From a checkpoint of a small transformer trained on Wikipedia.
Size: 16 layers, width 256, 4 heads of 64 (1 for keys and values), MLP 1024 GELU, vocabulary 26449.
Architecture: LayerNorm before each block, rotary positions, tied embeddings, attention and MLP in parallel.
Training: a variant of Adam for these matrices, 280M tokens.
Each number is 128 + 32 x the weight over the matrix's rms, rounded and kept within 0 to 255. Layers, rows and columns count from 0. Numbers have three digits each.

# layer 2 MLP up, 1024x256, rms 0.0513, rows 687-708, columns 0-127
108128074169130135114167128155120126158120121178130125177167080158149141118164113116159193135129182150117106101115126098097121088123116119056133120151077089193107146088145120128151109118142121138143168125111129159112086115133115111139183121147093152072127104152104136173108076121165087134116150097096119135083156111147137114079061184102132164130078124158139128139096099119090133083129
116150104149155167077094163119112160140192126165058157119123104173135147128176171129108138096146160096132167166107153113128125149144109152153063088094148105107168074133145137103150110147142128138099154147101131083183127107056138161164111136139117094059111156096088207126154106123106127149110103046125076150131142119141131102081111128158121125131130103120141087141106144099111105153122
167143197136150111126070215094135134051127174143204130116108171154141123117146097143138158113107146119128096108171099086160172127133130139080127128156121113183145129111152100182171081073114162131121102108115171056133102205151148160146089151169112089133090091143090143145119091050108110146148174115131097167093152128130131095133160148147091118190147072121095171131101126160149152075141
155156087158180077126112178067111141231074069184135211184113145100125111176170091107076151129142096181081087127144081082143144150063119151169122085093077169135136111074137189143115152119115126207083182177134140174171149130127148084174100107123141136124166178106154141123106097153199178084175196120144117151102130108157148155173134182110153126110136096098117108144103171095144163127167
106076174142136147083077180116102078109170116092121105108121178207102090113165178112109123097187153165109181097103178113140141081095175120079145122171144116091181089139097137161082143135157173100114140081132126075111107178151176101220042160137121110141167107086150104142139087109174118150148087103099158149130107147192181112170078137178164138145086157149148108168093089123117120123118
146149175072115196109118216104175142138197175160113141095121108128114103094132116102169128159089151101147131099122103163134131116116160096114154182097157172143137166110097102119097121108152135135104139131192143145124146177178177117178105119150142123101086168110168161060109114144110127099142148142161121135202083115122155114157073139129097068124081152101097100148080139117177195147122
163101122136133100063150061163143114115082072120137109175136118148145130144151077181126085153128120120110086143075137082119104138121100168156114123123090182189135119083195145158111156174100132107126145103129151143167138159142125154090094082131098112088081111097116157102086144122122050197157096146132138060139100086103123101127102133173113162120100117153172110121122148157137095159148
135135115155113148126114079151089113137127129108161170119170173097153123163123104148100156112106105119132109168152131167076124067113157101177146113083115159098121189118110127106119091120078123120176155070060160138176153167180148130092142102170154153137148152118152092074137154099128132115136166136133157120150142158131123139143161141131175111116073090119143185187141084138159096162076
098088110157103147127150121124112125126152108085075169164186143153131097146078119153101072092135146141082073138134103165123120131162052150115142145178162119078122153154105100145090135069163143124124170103121150137182129097127143076164190124164160059104079090128150117099054105113051181119165103135110141074182129133147126089129169167113125133135171141140149139088135130099205160080130
128148158118179153130153155155110158089105171073146159146132141180107134140109086175155103088097142234113156073105100130155175159114086101198103082172061136150116157131106142057129094173140144106161147126176178183114112159123118104114150088127116106111148092102085143088106159143131076198139127103092078151130100155121102174128090114145102120171108074090121151109131155123155114147158
105130136132133096101142129183124121097092137172090107045168154098168123125152127139105143127140138100172131170124120131120119119146093111121135141125155114151125139074132102126180146139118081167142137127128171157155130148142101181127140182125101048170130082141157148104115123159146154132185081076065157083163132108082166162091104125107171157164144191149101143124135091136093149151126
141134107137114114165131133125095134167119159162170103122068098097097178061062100098112121148130120152144141174150230155092172108054131141166149136106117151082131086113097144110204109116074088114122101164123092142121068138175175098141181119170110148110099157119188113135101104152145122119174122141113153137129133084168155125159128174139183094173126146106071113199132140109114182115109
129108128126105116109143090127134167161127101158104101125116058124142131131112112116109108170157091088096114122184181161105155084162144165115159114171160094183111120129129160197155070117133150111138139157119128136155175096095156136097155114147120097138153132168157162152148151175132201078123129116111127116116126097160140144125076109147161075187150161121148141090093123120102138107136
121090108129114137108124112118179078114097099100140130142100149136168111163156128155124187135097117128138103158095153086114118083139170113151117115084153079196192131135090095124100142105159047108130137128121162140147097094153112085152083070175099133165137115124169077164167160093140147103140127153055152124081106140157188128033073165130072102049154108200100210142111128184097018141151
111144159149154155084117082164129127119127108116184103161160097179107127159099148158106124111038152095160143107128094124170081161158083131129133203139111121137119094109090125133178113148216160125163146131160117129156165109093190139106120163150108147124155072078098121129154141126082175097126141109107086127102125197116170162196091124154075137193088112129153057117177118073141098103156
170159126129122094149147100165141097113113118123136125174133133129154111132151110137157107122176116150126091078151074046169093078117144114120117075045145111149168137090091112102146081127145122121172122121130146175136121119099136126086109085098145098141161131091128169132153094136133153142120134053136162123158123133159127107105103145143137166114198110066125169149106119118128184137099
145095182102116123141124134095153175122156091171093150139158164151097146150116157074170150126130092059130133119121128145126101120099109165163086160096087173102146118127102137131131127139156168108158122112132126137138143139114111099129129151112137120099051105093132082171130097110155108191089166150147197152173124169156197089108131148090127126148119049088122094163071095110123086106129
141147148118144088127167088116160074127122119112127056168087099147149096201146124138126111175126137141161106203137117158077131163107111118139123048191138145098089154103076129112092136123109060087152124144121114089130125159141107141105128111105173154174158138115100122103134098115209109160126132093102145119137091107108100120152117180124148126151090169111171132129082121091112167173088
133066088225124126132093153113163124135137143078099077139100109167128126074135107093138172104114164116112145119112142124172129140104085134099136088131107139129166165116168085137135174117139161125160145135113217151114111168066106108173123119136147156125132103157115133098117142171099105115116124098116082158159121059120105135197073122151093088143037096077144172157121140195141119118168
141061141172188093068141132124142147120095154096124144120057181213168052121119156147170132066122123168120113095122122129154184120125118132142133096079116103170087123141132107151070126114145127101126120077110122152165106161096084106199103128097095088148092148160169161117136093085136157129128081145131125159091151111118157142166057123110139159136133061063110141144156124138096110104115
119194123110067138170099093143080105110080137159134124148143072166113122136119135148125117180137169166148075128140176145120095120178108119131095149147101097173053093090096108147143154123134156143164099138125144135183198178175169131122107063170133130163125184109057140132088128159128160096143135179087144083140134115095152164152116156203127146149155055143142106119130134126141087103091
122140137136138235083106106083144084106117136158135147137135132105134113135083126138103132091122140155074155155136169145109208114111059146186144166121156118122127115117122089144099070115164188115111130102125098125204162091065099150119171096153083126109174111189200168130156125144151133136073109173076140151135106165158107164061105155162125104161155171103193157142166126139149105132137